python train.py --head_dim=32 --qk_norm=false --init="normal" --init_std_qkv=0.0537 --init_std_down=0.00359 --optimizer="muon_variant" --lr_mult_up=1.43 --final_lr_fraction=0.05 --doc_mask=false
Each number is 500 + 40 x the weight over its row's rms, rounded and kept within 0 to 999. Layers, rows and columns count from 0. Numbers have three digits each. The size before them is the row's rms in percent of the matrix's.

# down: layer 8 MLP down (transposed), 512x64, rms 0.318, rows 346-445, columns 0-63
# up: layer 8 MLP up, 512x64, rms 0.28, rows 347-446, columns 0-63
down346 116:532556517510481462455577504475442528552461483538506523546507561559507521426490459530534454472414507538405552533513459449514450445477506501496525451484481527514457526491485586491544488569519497
up347 100:475515510520453526576482473454470500445469524500435453415450499425475467445493506533494477444490515488433498444510541432449504485465526556546394472519498485536502440474446497485450519448515526
down347 078:495498519500516447443547484474489453533574483482524516532517494503575519453518484511509513484475458484532444585508428554508515494492432440514517478514614443573418504525505478415552484504509509
up348 117:490519538528466465559521560490483493499475496463544496436470480417506444442478621492524523484478504513506499465474467458514535525505455537408531573492561506515491551592544528477526468464552509
down348 109:471539467490545476509603519501469494463471524456469433451485504507487484497452570431595536593445444538516510440565496528465512486513447538446508512508563495490532461498479574499505517531514494
up349 110:547442498556506507512465460588526525433505487549529463488515455458532538441544524511436544588514512545513478530511503504514540533504424424531493471521489497519466521465410448517575520570491500
down349 113:412499496524516486515519545439505476489517518505544476617452457468547481497493476544461553496448488470504494507477460438585502583533494455518492487549473501444437492467580508508448515536552554
up350 090:530515508489544454573458513489556517490545523542417420485517488565532540458462528499525402506485486519514543461535522484488480465421454568482418458468510526512565509461515563523534495457489465
down350 095:504506420544522536428473535530435508515573558462531507567529486515508433544473493564511474408497396496488561482543541473518525494493501478510536546469523522459464451509471528537521469549483443
up351 104:493524481448481476513550500543526452549453470495497464489507504489532551427470474464538563492492552447533468526579502403496533513537431444441458518476532435486547544465524491442492503403499529
down351 094:528488458498492458534454509548478485467476563497454621525538526477492487525481470507509362504479507499450479467514518577453496492482560471541533511576537547471531482496462419481492517542514466
up352 098:460539511450442447476466459514481557435491446511474463495555590451471513448551430493473484518460467491472480515469494540567532493459514533551464497487530397499547494442472479505493481473408483
down352 094:513495502555480530491512475521517466551529539524497480479488376438501476522424599464522481544499533542460407508528479478414434527514512492492537480546486543516480528505520553527479523487521411
up353 122:546512565557495563533489490475579520523466449551519439495490466541535443402473489477437533509527547499539497493500559497512494514556492452524540477544534522401525544484497442518528579491521537
down353 142:474525510470476568499546513529564549533541435511487472450504497491515492536539490483511442501496515457450560430487539533451480550551509459508527485496543502436627502479486442529434466410523499
up354 101:515437559519435564468515427473533495489531535549525514537496511455426566546516520514465520557446548500512522473465472491597516551459483446520474544542498547500443444490485502471592477462497510
down354 090:395541590480528498448477474508432481515578467434492538502472524473527520504414492498559491503534517479505432505520462480436494521529555543440546513560516495514455494504531497522509538531563432
up355 099:486510529469441501501542580552515490517551459501403475544546534500570502480490505576487580475460486451453536538454499495429485515485428487493486435490463534485535503487541389540493502493499522
down355 095:573497567553500544462510521442506504523550546558488576506507405517486505491548487474465474480536464486497460470552452503400547495521505522421499461555452505475395472466502497535510483512499530
up356 096:493483475487455490492520517532601487549493519535553535466565491467453532447478486467450488459501484434457522460588508538413498528518490401510509569456491473503547593523535516484461492479471483
down356 092:429506504449493490530606491483442502542547538478401521556543510458505516550431509631498505439477509529513522468438474495471534491504527530463501494489482480500485451452495475496493513501567557
up357 110:519559510472601473540471446535471502520518552550423516522541482488575434489500540474564505528448484537495460455526552447515553506528529471557536489564503541468499512494495389480470525496515536
down357 141:461451478541528541491487393471457491486526440541497551402469539558504424443451491437520520505487533540499533540532472483468557498565515533501577510490575492482483541511466473501555458505492516
up358 098:494560509538524537490420473498530473467477511421457500493589536500467516445454460508462493534487487552566488524525505494468490547512531446511540549505581576500497432454540480483523431543560564
down358 095:456522486517504521474494600526516475469581521489551541468482484476459495551478423479510437581564519427508508512507484524467489534503440445567461544513480435520561557481468530492540500486425529
up359 093:452470482433478467540491462448512529502543454472469474499496481454528521511487477510512588482435378562495470528504542477463449464477518478466432529514546546545475455529491487549477471473584570
down359 084:479537501563496547479515547525437425525536432512491575467482529463474528519461433461471496484508590438519511460529495505540505512571476557528532459502530522401502531505478451438499567547491509
up360 095:490484413497447499598490534474536558544476458492519560486570549536529462439433506457454562542549543481511503442552511468504501465536503445471413509479519511497481503518531446539536489482559506
down360 092:561489554492502501525481559456496496468459547570487552528489510527516509490470493524502457445481507540440480517360496482546514536536491596554557534529435459509478483508468557487467497439446523
up361 105:493569541494555406482455515582508537557497537523490437455528499574539497463574546510492514442538446487470487529471520529506564439504533451501476443522494462538540525506435500567524491493463538
down361 124:488541558522451540547513471473487498565468548453515580463484487520508514529508501540495395476474506558514456489538555533446541488496588531515500500423497461529531544450492420572484466471465462
up362 104:433509469559489466553480452433496548418460471483493517508451495492488515544469468450478545507486398525529479396488545478511543492444511497560451480525472483537558518556564469509511525520514564
down362 113:600476489444508501447575520456497479554529569519545469460551546533531484497492495462538466493492494502509518506527584521406464428464491504551453470508476489489431558524507491435473506523495423
up363 112:509556501546561496485431551499471536482455442509536531479550516501490442507422504560496502475478509507488499500490427464557520479473441446454530551477456594511537556556467503506532513422571543
down363 112:515406483544487528548476474495515513520503489514479467530581515537584508443528571514454507545519449465572492495508497425553504501504571440408478514517512452433414545495488474493512503501518478
up364 098:546473539471474510532439471486538482497525467505526476506430504549434407471514504417503534445472502513554492484485501475525489558502405547420429477434478477500533519535506533442541483564530536
down364 091:491539524533506514560516539471482516464536527473391494585485467464500489541498481542438427482497587576537463544542505502557407454497471474490424575518520459503503501498499452492487488513478497
up365 101:501575553563507475469455464506481517521556507510518472503541467526541502466529556468502507474472402547483517516537534495571531459477479421419568572478530549468444479521540531537489493438500560
down365 095:513518510423527508529505462497527513471521506438528498499494541486432543510485499546444465501523525433471444480453528587369515538574490570481489464465485493538505524471517558483488517524514401
up366 100:497573493526532489514524552541476419535462450448449519455521525486575434483518498482513498554522486494552435448502468523498558535517540536443501462464501449453561583439457538492542514524446537
down366 111:476488487501548569460482441462599521573518483535492454526492500470448565502449513598516549401516512502498561566490485500483441446557507494499533488503490551483456462476534446486487509470476543
up367 110:507473514496454487492508485465443511472567515521412479482470472466508469422483539497544508540467467510456522506541485403475561507470555533594531483533503419414485500498515513424506509538446554
down367 116:517626476430526461475468450509484501495434479538496496448543530464516466531499468458552501477593450446440519539499486494582496494495503442462481572511523571522544517481465542477512532484543502
up368 102:526510454478459437521488547536501477502514458502451449552429506427502514532514461533447565542502560501462552530437472453489506536527494449472463486504486542517577482470583441540414536493486552
down368 092:485530518499519519489438455466516484535571553516565520482493458559545519489496479500553459418548424461503489452571450548526468487474455617537480530517479473492515478485437461489520488453440542
up369 100:440493428489555527499492456520457483545443492458491535460548544437529470505517472537455487490487437479445486467532501545443528563445570580480499548414507500500574579523491474459525512502523498
down369 102:472542478513506481477448491489496548590466507504499524517511570448441476532412533482497524435438427468470476519510507488507462541521512464488550505436540466568486532464581520473467501572590492
up370 089:458540524516462496502559572558539543495490497493502543516587544451474502543564522483527545466503529525481443591472423489510527522526494505458535524543497481591446534556480454509495501521576560
down370 087:541489460471535545495441444476482474487523528455496526484445468566571478474444503543495486490545461476530599418536603504515451522501479493549472475471537509476558467459529572473470499498441462
up371 096:540406558518518487562463529481447508551540522583565564489517520516519527502466506506541457502540596501427501559525509516514463525466429553499460483488495500482430521539490462517522529529454565
down371 097:517571505553466511452502456493505479471529524477424468489499460496476450553524556437462558537457495506561541452441532453501441492518537477472539424577517476581540499486532525493494457408510493
up372 109:529471545494483505493521561463522456582479518501513522545386566491518485462512471495430520456568517495486488525479543461416493467426471507554489562497515541490441461477434544532531453515532546
down372 111:507457601485565557478528465499499444584471483515542523562390512544420497411455498503521503499482516549545497520521529511496453469496460505450540482492498527521406479528463501480530493498530525
up373 099:454519527429535543502493485547481490432549475576468516478479517476500509492498560423569482471486478480420440489577516532495596429530542480519410530471519535462492532524532523456516526519529506
down373 086:514508476540503412488537487485482507531480559483463555540520452499472425538567583467509491483464506522566533528430518457550531552502494536510512458569444448513539419482473479467493510472589518
up374 096:500512476402535474531461458482518514520514524504480487508555516502522508521546399492469505494605572481489536497454457476443527452544551593558459499578512492510480588475526528523510497481502465
down374 104:580513552528512505549497477485518447494504547495434550487507516504464492452445521512499493528542435573472488535574546521487604475485467590521457506428529468456493454494467439487516473523437458
up375 097:495442510473481570495540556500547492484502468475433564511451452433525505472469589466542430497475461511504569471501488466453537422486492464408543587531482565471506496496513506480503503503491554
down375 101:471456525446505523488509560491467528491547532489513514438474565497581468571555523485491559540504459469519479542516533523513439495458507484607505509466532486401489455543537511444538415485484468
up376 084:493527568569618490519563523409512466472517515552517491490475506504431507520459416439538535470463519477531552545435462494485471526496467474471494480500485452493522457486469584481557501494532533
down376 080:509504478483485533462551506544519531505478504430436496506516535479546467504499510513553502501524583486494445518507498567451504527547526466630520516406566444529480539455484444487476521493407524
up377 104:491437497502537458491468554451496522557547590447537554461441469485593486482494527555504530508533510494455620467505398490504544531493458489492526545553496479493474514449519493544488507504496536
down377 104:448475488508505548504463543468448512549527570456479537489496492507532473447493562504533490473548462509468447504516563449553532540448538535535436538458495401396506510531491555487554503521441461
up378 083:481521502551448496503511609507437484478402542529539502505581537523447509479506530515457426527504525415483451561441497492513527480496426551504449489510518450477489491481471453526536500466552543
down378 080:549492472441564435497541433492534527521581535450452497499418466497502496499488448491511529454513485530506541481522538519524523541442511472465507530523525527584508508484550626472455454534476444
up379 106:444525537483527487467503478538477442566548513528522450463501451524455452469569496528501549532505474532470493509409460414497516544439478449541474550480546517510532518486507595538483447547532567
down379 103:484481481511491509444484453555536497416499468553471532515418495499508556526474439503487444555466526512530449557593479491559447501538514549515492509513474452495462468434543486503566543401501511
up380 102:494531502425445450535413485510471528469534411473524468457483411450515469506526499474540468552500498476545597504510520512537559544584511516571482515552500471492514484483445429523515490477505505
down380 101:529421500555521457458468498495445483421484476479519553506510557563535503513465499506462439508597530564494470470511471496508504456563514508414479602450540478501567515485495455548496482500542506
up381 102:516463563505388489454451447436483488489570471522516584507531549469461480454479491515522547508537474511459535488500444500492501548401554532483550536502503517482451534486429504504467499422481468
down381 100:489523520517490510531537553517483543529512467509476549420433422527569474466555480442469471537440559565510535483466437531531436482460475489539556455463563539490505490500432470499478469527563459
up382 108:536486549471458506488458550504507510485477461483495511493434482461385498497524495444471505442543520528512482421446438495514560533454519519549470533532474415535478488436529554469481498458598535
down382 100:487490506548485479498407498573551510459519527568426490525520596485496478519443522518504538523497488519484507581444498511399467418530496499500549462470537524472521505544518477549539530461444447
up383 112:485550489426476430478387549445520524555477475496439485484531511555457558463519517507405467524566511445518549524481476503498542494512561417516475518495507473506536560514506516467456521519527450
down383 113:491445484434475510556446544542469458535545519529534479536465431440559494481494527479510452546436478509562510436445475483530508530502487511558526460455521554537465458428466549517528556526552568
up384 096:553537476490492486466489443498563495502513432516475592487589573542533481469386528487445491591508482442513489507504463578451478500514478475523544512475529531517499544495540467541491451501524536
down384 087:504511404537425498512497447497532512499502541522473529505494548545443484426564442561502492505528486590517541468527504470507476543486554481514457485523513428447584428530465555475472477460460493
up385 105:570449524475496463423513416539509559534519512537533386481485560454482534494534432469501490476509502518482409493464450515547512480459536459521494464489547483478496520574478497430507555487513533
down385 103:480504523470473513592452474474491490423537561485488502469532400525573461462471471540556494518451521491540603508519522499499449506533534547476458544499523522529483463479425451553485505574499521
up386 094:489452578566463466564494574569498503543520505516543489517482486503420572484476522521511460525445492541474422523475483570440451489491506489569514523526468526453516481450478595510465539505526536
down386 088:497550449484540572445473484551538565582556459387452498574467522487509463508459496533465507522508498449513544447494522410547497508533494526487502482523478471535504529493449457529565478473455526
up387 090:479456454503497484533433578517553404459503517469533484468487523561513462535486512486506529486541519553523546533506502525530503604433489490514485529615512421462514449485491544543500492556501537
down387 082:552534505447460492509486532532520556507524543610469432524528489480492418482512498524478559498410560498494451509573501456493547484426513520556523469467521498437528513514561530477431503464468476
up388 117:431530551512487495492504485484476548533487494481452537462481507460443429436432561461466530505495463550478553537489498496506468500507475398484497529528504470507558485453400546586481441472459544
down388 105:479596474462512540495527477518461528445449515449536457497581556543469452533498539483471557481494448582512447449521548464525538503582539464535489483459571440499477500510475530485442532464521515
up389 101:422432532463547461503475543489499512472445543427479488568550429436567535495484520428523528508502530496451473508510503567505476523483534459496434430460543510476539576494484493456523520534497563
down389 103:464478479558506580467475459479584539512504501512494532526479460552507544473493536406523513570585480457506445517537529480495499423510515490424501536522518466406455432495552520491511510454518520
up390 106:551544495487573545460468474535475507510481468486427522474514460429498469463477451551516506485542494443527496583477483506485549587490443593545469487525473519502596536528477537499539431507489531
down390 106:512537497496472443511463443451486505466506597537502551452507458505470508548517473497518589478499457547492488467538528560430504517507515476451445479500467413498564455564521587515501445543498554
up391 107:444485542542548500454443484489512457484570541587544601539504522537472499484504477514478458489575418464449486518512538540475531517578506500531492471521505534545482516540472466483513486482564594
down391 107:476471491556531588410513458458494530512509505541526468448468494554498511488496497528515597499507459498416468468484506500484452440554411470452569504516579565523505456500517489515457526459466515
up392 102:437479557494470468488458421523525455506452496511576510526458445439495522444463501500445504525488472577482526504520537480518557538499431478521531536544525500555553534555525432478483570412483481
down392 108:518446402486458440449518538473485456445523531464505532474525525478594519477462376515518589490559499513474530514534444515504505443484547517504480553560507550488491483491532497510474517521453535
up393 115:483509534475559467494466515479482540546557457514505595513507481493456436507471555494473497471525452415507508501520542506492597451519559517452471470453505565456510584474480460566466512432546513
down393 121:557479495502435508437503568422441528530541539523437488420523527537488498516492546505496541527576582479472445493485512554500508496475514447485476502513454433470495575540481452453460521542542549
up394 094:562564492533470497548560488504487551489513387498498517464536478536502594443503574499468464560511490471443502456506450539485505447478488514546476500498448455415517531477521476489448522474577475
down394 093:506453521438505514572563479573537536521541408523514472532456560520434500461557509502474457500503551560481543558476439493518553445512467505496490552507504491552506449437470434478495564473475486
up395 103:493550489500558467476426533566453556483491491502518442563540498509507468512519558488454552485504464488562483518502441503532569463441461458585519483518487477451543454522412506518541560553554518
down395 121:493564534466543526412448492450497458466514557528543523461520479507532486435464530586534569539522490509470583467506467510543477498452504467589544475457478499488578497487498567484439500529473507
up396 104:476535569528499452533530501458558461534506494533542544470521482504565548465568575522467543514529476511451529514525479423519527486452482614534485524497432422506514460458432505509493539553508480
down396 105:489450538450502508509535505508510486448578581564457428554515461523517510517460497500526473458465505553486595511459473557461476516510458531432495531509526476447477532517500436408470494464474574
up397 107:512475488539565467590468521487525495446498547485484616580535541501457491524544482442504539500529477525475483451484460511505474511514538507446519449584412521562457515543444509466522460488468484
down397 108:527414459486476468505485544538498481528501535477518552544459473497525480486553433573497463498534529542488527463448502466423484479483550527487518409569525460485485489535576476464551512559532405
up398 108:533477521548527496490538502549519527571477479555524532504522540510507506522463509528547502539533468535442519481572436512515399461487496461566468484573499452375529510489443457539503566527470515
down398 106:529477455418508564528400553483533544471476504497495512489549509487469442522540497505494391500431522486549453471481550508519562538466482514487515503529525540594559499525539439486495442522535517
up399 090:488514496498489506523500455419548576508544475443536561498517525473564509503505529516474465463413456441411437546545470522474600466567498461449522526496524472486501546496465471457473547505487525
down399 098:424512450460444519456554413516432495495497551534538513551489479553518500554470501580512533563527544507477553483491490522421500547532470494561525504516479487526492504380463497463462520473464479
up400 094:508462461490477514514441464511492513518508582531472459452501612519510574497499489509551543518545555455443436543512447519519518532472471473606453513487505499438581495551532467470469493507509549
down400 104:515589567502536527497543531487466458436444484467493563498543382443524464528467528526490507485470520517491493535537509535538495496519520537420508473490520561508444512485476520591526460483480408
up401 112:503543542525477496491478460504597577499452547525515517484439481502467508474542480426504505483436491446480577474480498436459588500456400505464445416518469513501498491449489508497499538515493448
down401 114:473495443488514489555506553465538532415538515507511482428561555588396524468518463519495488497498553511494585552514527434506473491515478398477479455504540488471526528462508504500524494460559492
up402 091:487401525523504464488421496452493546562479514518463471545535446554530473473525462475403459494541475467481553455468544524537549522439505489501469486470566485450486469586513548508467452530469470
down402 090:488536479542482506550504460445532479476470468494499527441553528511547522499470549525562538534540514497531468562561552560495428448456515563481498451393480487532530444429470564528465526466494526
up403 100:520508496566514460445440548585540498480487491485484512484455466502550462505553471452466449510523493529531611499533448556538488526496508426535482568497470502501459507407502496543594478510484467
down403 097:542541438529512486567538471464436504497417523483497546430468585458523508455502534453511553438495448526554450512549485531520491432455510508449458482489507467531550569542464553533448503513477501
up404 095:528462423508486501551442457561520470528488517454502518518466439464558535451474511522490559519440511469474536474563431522528553560477469508559451519450519561506531562494481502556496524422426500
down404 099:517424544419528551460529509495484485444497555494490475465473474560493469480453478512461471472467485526525561484426534521552490466540491500492452504565567457511462587482524440462465576526537565
up405 106:475498491493508490526442487538525440533511492481482569504476504497504596494490530502507503570554630549465472503471515517515489458509486458525444538490511401461587484505456440470539486438555507
down405 103:566488469481523507525507562428435557487496531491536524464531478494469432418502443504524456581498511476556538555537497495553417527479561439519450507521486516527472461464491446505565476488514562
up406 106:458460501571498536547500518487533531518489509550565411491436504564506533460442585455483510500481523487490597470476480508527460440432581528481507484468458483507538510567515464543524471456526529
down406 090:529505445467549437549482523476439542531428528551537442499494499510467528451458556504520510538472594433561493469504534523513450451522584526476504492507484496546494509427521465583446506489503452
up407 096:481484462497450553530501495547442528559553483505537558554491535540458536498469515464472514533464476519452543446460463431455573453545428419462532558506568541503534482527468460480555503523474472
down407 096:453505434486460494477549525567460480445489473482525532508531493464590537501503513523505620501480570449472415484486534539493438508540514479462532445545475499529546504479437543445554484516545507
up408 102:557526583538572518467481491550492521539522592435552511528495474420531484510493444483447502508525428547498466442499524522501554504525462484519438490484545473530451559469507480488436509438497565
down408 107:457514513494484524498494539513450583508511500522505486592520426498591517479526509533470424559522439540528523499458499536460505510503514435509595421496438436440478430514505519488503533517508468
up409 098:444489544478519506429501460452490523550556412485487480519601534489514499470499499496486467533489437416491465485499534500596573463517545471548456514460502513539486520411496485492549450502554500
down409 099:501538476517459488593518496510449481528523526503486495549478466520529455545469587527504474477502612524483516506447496550431400454493473556466530514507518495469487514466514470507424458486420565
up410 106:576492497525512456500405501490491557519529504499473466443509480537544481497435518524512509552469543496527552513398421460502528592503460550459487541495489491536461496542496397518490532567500500
down410 111:533475517471508473459472516483495502496545500501461444460529537514558512505513552578524549550458399521506485594460486483510484601477470450403459484507589499442525521462499502489513537477539503
up411 106:486528514451472457442513508528424508550463455536495524509519519504485508519425471502464539475498423404493463489428485576483584515545508504475523485480469441469521537516520417497465520554410517
down411 101:506449487613544469457470499540508464540528507459538500480467534530508508535478527541524541554521477477439617556483532429531502472510417448521485508486417484523473507545487506484469438520544470
up412 091:539466494487502517555527556542503533495537545419410484419471583495511546469488528404387554505492485507492522529523450554514552472446470475527547528492507545506509469549515504478519511482514525
down412 095:480532504508466506560471460475502544433431475552555482529518443537461490429524571513593514506472498522496489438559528428557449485511582459483516474447469480540503507495485563557503508552537482
up413 093:460447523513528518469413598449464436504494494500446521444494485497453606493478487448466496482509453527495472532505468423496526472490461538475559464517533490531506549431475415460490462499453519
down413 089:564556485485522465509579421539564560504475546486514460523552506494547431469470549516502488482530539476543529429471489534492466501505518411476428519473461482444447455559512535573540511525494499
up414 098:462542514578506524472550450533448562531521390488494486434590510471473495521444484575482442552513520523462560511526446414515525483488452488493479512555497533518445509511489478511475499526444524
down414 086:491419557486500413517486530464475519516546520475452422488495514564504432479526481468493490543471411533529432454456499568535513529434555448541533484497492572551504538506514482457528561494499508
up415 096:496528560453447435538531525495498449517421464478454490447452542495519486505539494464513482497518567603482501494510488480544510449487548492406528546606516526461579474550522471521484489496532516
down415 086:507467516467522439458493495552506464522418460471471556534525528529521439512594486547522487425558504461494501466500490488505542513611523451533590467489548514454509457502430451499517504467541494
up416 107:548512474518504475501467494455483576436503442487483521495614468444557550510525420506519468556506459508453470506487434519543488459485477461481479467512532458532454469506546438420543498477444562
down416 101:431586477545510509567482536508512425557503476449491481541531494489517502445601511482545563457569493450525497512524497494429501554464508533458512448481470560426424467516497470533492488486511484
up417 101:501504486549416464525456579485497437445498478507456522510483497496498471467399502522409524465506484508477536476549474552519527451515529441532551549572506495463617481482448495499472513505460484
down417 107:562488542450436510474460505429457511480526492443510506492567467553481472488466529469454490550431448511525632498510515555484510484522454501538450490492580542441541484481499505527529565540520479
up418 098:484447522568541543553482439559532458428537517437496544470523520439536513437457532502454497585486422512478461547527544438511478531490524579547554474515508481503453488486505491428500513530487522
down418 091:558488535506418522491464509546539514401519466582513506545487459462478538500489502517434505535539472503486486541509520482556461552518504437538434526554516493527475492521445372524493439494521467
up419 118:518465441443504440487482500513498475526506534515478499576496449392453473426536454497463586518475408566470527518491465495524513478465489410534446457525516533462461492530487518488461546486536476
down419 117:537474516519472552403476489467502534493556502464598512471490485501483538522491489483509433506483462468546566523463500551555535477516421500562512512391520489468530460500440577513479575486508503
up420 102:469558500551522435569481490463494476490474412477544483547511444581544522446568477476481506522500523475531505490529487587505534468510480542470456540543512560544454512448496444565446446476546514
down420 097:470475465508573538476489473568477429577499514480400531484520512515494559488573488478496488499512444530480452516409472522492511474460474462556521554479505509494467424568547563485529508574485503
up421 106:515536465511482458577432528498482462516500493510447485451535518424420584477563522514443499519580469511498570465500498499495469529468501483503511547468532454522611461522456464540458499556525476
down421 117:475453609466441490494560527455521493472488449480528491514455461550553477457445461484460473449448544512518532552488492502520509522560497576527484446541431496492401561522512527540537510504511452
up422 095:570553530511528497500483458519462476578478468500542477540491497453509449486419471547573480525543480524446488510495416489569472443538482405521477521532599436520490462468518492519523460513476507
down422 097:504473499467434480558510566503502436375502542529522502483547526541508512509504499510519504478471510523532473504594540482486468559451514533424485454502414463552450482553506548436528463523460478
up423 095:487494483544541481471516443544531558438483490483405550556457441442441478427442505509512453498431561459477556493416512462471451508506474482535505506546502516477514562489500471454498502440451490
down423 082:535537538490462435525490497506507564469480547495483466495555488522479605443499486527490522522522484521542521575552475524433474423458511448398574468546507548503475461532531550522492492448456488
up424 102:514510498482471499478542481540514501501455469424481476476525555520452553474539461501511471429545501527391476450522477447559538428479514496538445492501409524477557522532483504447563513432484567
down424 104:504527475467612461491484509504522476480497554493499505440427538504540540544504529578494594499479497517525560505437558542479428489485424540454512482468522478509517458502517553543444487445540446
up425 100:426466488478513557525497551516533467517447458486537428548486571543464519481468492526467491490455483540447531538539515449496605443435534552489522478521532510477456524541509480503502388523442498
down425 097:611500541540478508472503503487477543556506516594493503507463494467498477426531495458483508524454505447548545488484498569447423581502425492464500566490440431495510546462530497514463531513460484
up426 101:454471523483475524513501438463483486461429448498509486445446468495451509418485501499392507440493513464436492484499583470433542544510537552477512455524523532463484540555507490442491511431565485
down426 094:504561455474491520578482480467427489521519606457463520527494449480525539468480527505557500536477538546504529542552409525524437457427509506514487572450525484500440436544472516526515473534489529
up427 097:456538480486526504514434485475540508548514533399543486543465546523485529477553515485476494528502481467428506510429489493427547375577421562485464477538512535506530503475462466522475485474489524
down427 105:456485437471500584527490459527473563545510479482494424541561469491494497502483441515565496539605463430475558466490536461524528506463472493529545546523579503471529489450480569479488544502452481
up428 116:499577503577527523482523499486489434435483543543506504568514553450501529520556522532497471492558521455465465526517559494460511578438467543509513517544481592479524428500497456456512442536511568
down428 146:494554547539554438447505542489500359507499545521534454539456521468491508514532546548488442474484506519461501526499486511441476531517472547534515512578465503479466486495499506481385430483550496
up429 100:438457460500479503500526515496464546610544484517460463472509482471538561415490528538553448448445522457521459506459475495458512484418473498505513599483442527492531506452445465443454482515507508
down429 088:552462493544545547547495436511456452470569555505463520529528538546499492516453423484449494497615495496474500516476466513455497462551572460504453443501471463552473539498517500571474531494425509
up430 101:521533546535505463533496410577558541519489528446527463496408420504483521533444486524529454500477526477529431452479530507478509530506463565538466523502521499488526569483471445486539518572417525
down430 103:416449536521492573498501524513446519530508517435450483503470560517452567478520417517423605494532534558431529523462527503542500476485433493535554499478477476460520485466509480539546528511468479
up431 106:486554507474462491505532522420553549509597546545528497465535483437518462457466496458461583504526466467471534504478484518512459456544468479440475418481481551542593510567480484486502462510529545
down431 112:504403518435586534541403535524456466498510499488496589538490463420495488494505503482499502560530426532475560421510482512519511525494541453496516500525450505463430519533454515506517541552477511
up432 097:456516475463534480444473538507567535548421499431501518503569496505475506400438464523489509544494463518496558520430466434502535528493468511417515464510458489462569470461434528484467497552472522
down432 100:460530487488494454379523495494530488486485471503462492438450549564461515532494515439460548597506495536473577556461540517524463526574508431498446485490497500522520555523435547466530492514538486
up433 101:469506502514491471548533508567536520511487537467531548502568486511572505407488481467481416522503451489455526547523444518470465498532550581413475454528518497487418498555512569550510553477510506
down433 101:613478438556506486432561470489516497529450520443446514540480511526494542505497519484530475474492443549467507575489535596507429497490439431543476503509487432509503536520506492488475474545573492
up434 100:480489477549532493513505472544479503504413507471471511463432534515472523436488554452573494419458481441579422528491491475425532518484561400469474508505536447453553485484507502450517483513499496
down434 097:469441490533468559498507492564513493486511467533471535557479429464553484493491486517489516512503432578455436511487479548541466472450504512572548528443528446529474441447566484475526552548493406
up435 091:494471568491468469501538399511554569467479523527559488464445513455598425529499510515456523533507571473500479471479513412492514435495528496550494498500474456464516510537497492498529484609478485
down435 081:497545509515539543489436513502499448528498532455515517544515473540418501515442436480577523449509406550517516535499469521528452544484524501515488472521512553433563482568455474396475477478538544
up436 104:539520501495484467530523491492561503493550509521497440533419602538471528491483534464419536516514509501553464513524535430509478469488489486478483594538446475503470499518624537553548450528491530
down436 105:534436474493536581501474444492504505474458487545469487449543484477440493408493512424513429542447526478481508490531519531472522514484580459535517448460519463568553534532509475499456578561541475
up437 089:522424477589507468473489521454487519536408496530486468470534546530430509428462507474457476466572518454547472498490491508536481549531480458515457405534509528557448582528487532473531480501491545
down437 087:424545489473513562499501504542534455500533504436541488509468471471607463532501498483514550550476486543524383493510500470538494463522452529535470571482557541462503459454512422550476559485479485
up438 111:449450518519524468505512488460489488464493467521547450470519529502476575435486474501524492524488449506489441469519469427514481472543489499489464449541496450525536474582376455396475492536464567
down438 108:544559535464450521538475526635466489531508449489426496556473516527467545484464431520475437490532532511527540547549518497506477446483435474564441505458501495502561474474489512517492473583497504
up439 100:495522503459571511522474531574537418443544544605514468513528480466513459477498561469513491514434471465510477571578485451511468451524523447473503534513445499447460589493537528475492482486525502
down439 109:417520528537471515511524483558487535495452467486502487469454548492432507529488520425425471505498507485551547450484533474537460464534535498496434540480436497462558524443572557564572461514563509
up440 109:564517542489525546494521477521440453608575470501555505542371484533549477481506526469503565513408510483519491458490464493533557486475497522469462481526474530537463520490457436507517457470494484
down440 112:498509517502469439493513515491512479528585522564528526607570508478513447509519507462494536446433519480448504462533518535550490519537469520514487564432511472470463538486505452487561426394475532
up441 105:507511478490487456494440537507532501544481516483512539544434507396532547444487450541543479533547560471533517483522465468495455464498559539574539558502514470496445553518456551501597464520570495
down441 109:486468542533512530525436462476555508536565493475526558521491452450467457516482568433437513475543530499519511482469474559471542586516443530524504544499459559393551470483438514511475513478449511
up442 101:460539495494538576478515507527498472505454474489496573495511485568469496419515577453486507503448477488464461576476464511538500436361540483512511527509431528463464530496504516467564454495544499
down442 094:515448574509500521430450474501425467488516482565476525495457523567489495483543510483428509559490462526526525459514569560490544490548472559594443542423447486509523490454510481484556519507542497
up443 015:468487464448450465487463471454444459462447478441463480468477456474475444436470457478484449440446469423469443466467476460462460461474446459448478438457459492452457470475460463455498477480469466
down443 004:491500523542570516464495459577532534537542475523487539478544524499546520573520469483448537510514562520492453543512446538555452557576523516602473509449530484583484508423529488504489543488508540
up444 094:453457563526540437447500523435488436472476455451552437511496466457559448459549521476506481498526515550490540546467532446492546540593503475466517505555519489512457474454475524453529409521534497
down444 100:508433495519492537524538468474522528479514502534512575510428444470491562474472481489535455499463518530539543484558493482530523449529538453472482573476507578391549450528515532493502551490491392
up445 100:541472558488474435487495558595495497485545509525474470574521514467495567479507515519405438481515492484610464475527490450542506495465509585485453537461474443504474513521489422525543471496512493
down445 111:431561407492556532563474475525473445513519524523501496485541532536466500519513474500510509515555478504519424498568434458469497560487468565486466509476446526503472487522510516538446624542442502
up446 103:472567462595463506539501461524487434540513555430599502463505483460519509544492466555521488531495523576495471491412443466448548544485496556509494517537487545547514466550511528458508480510557513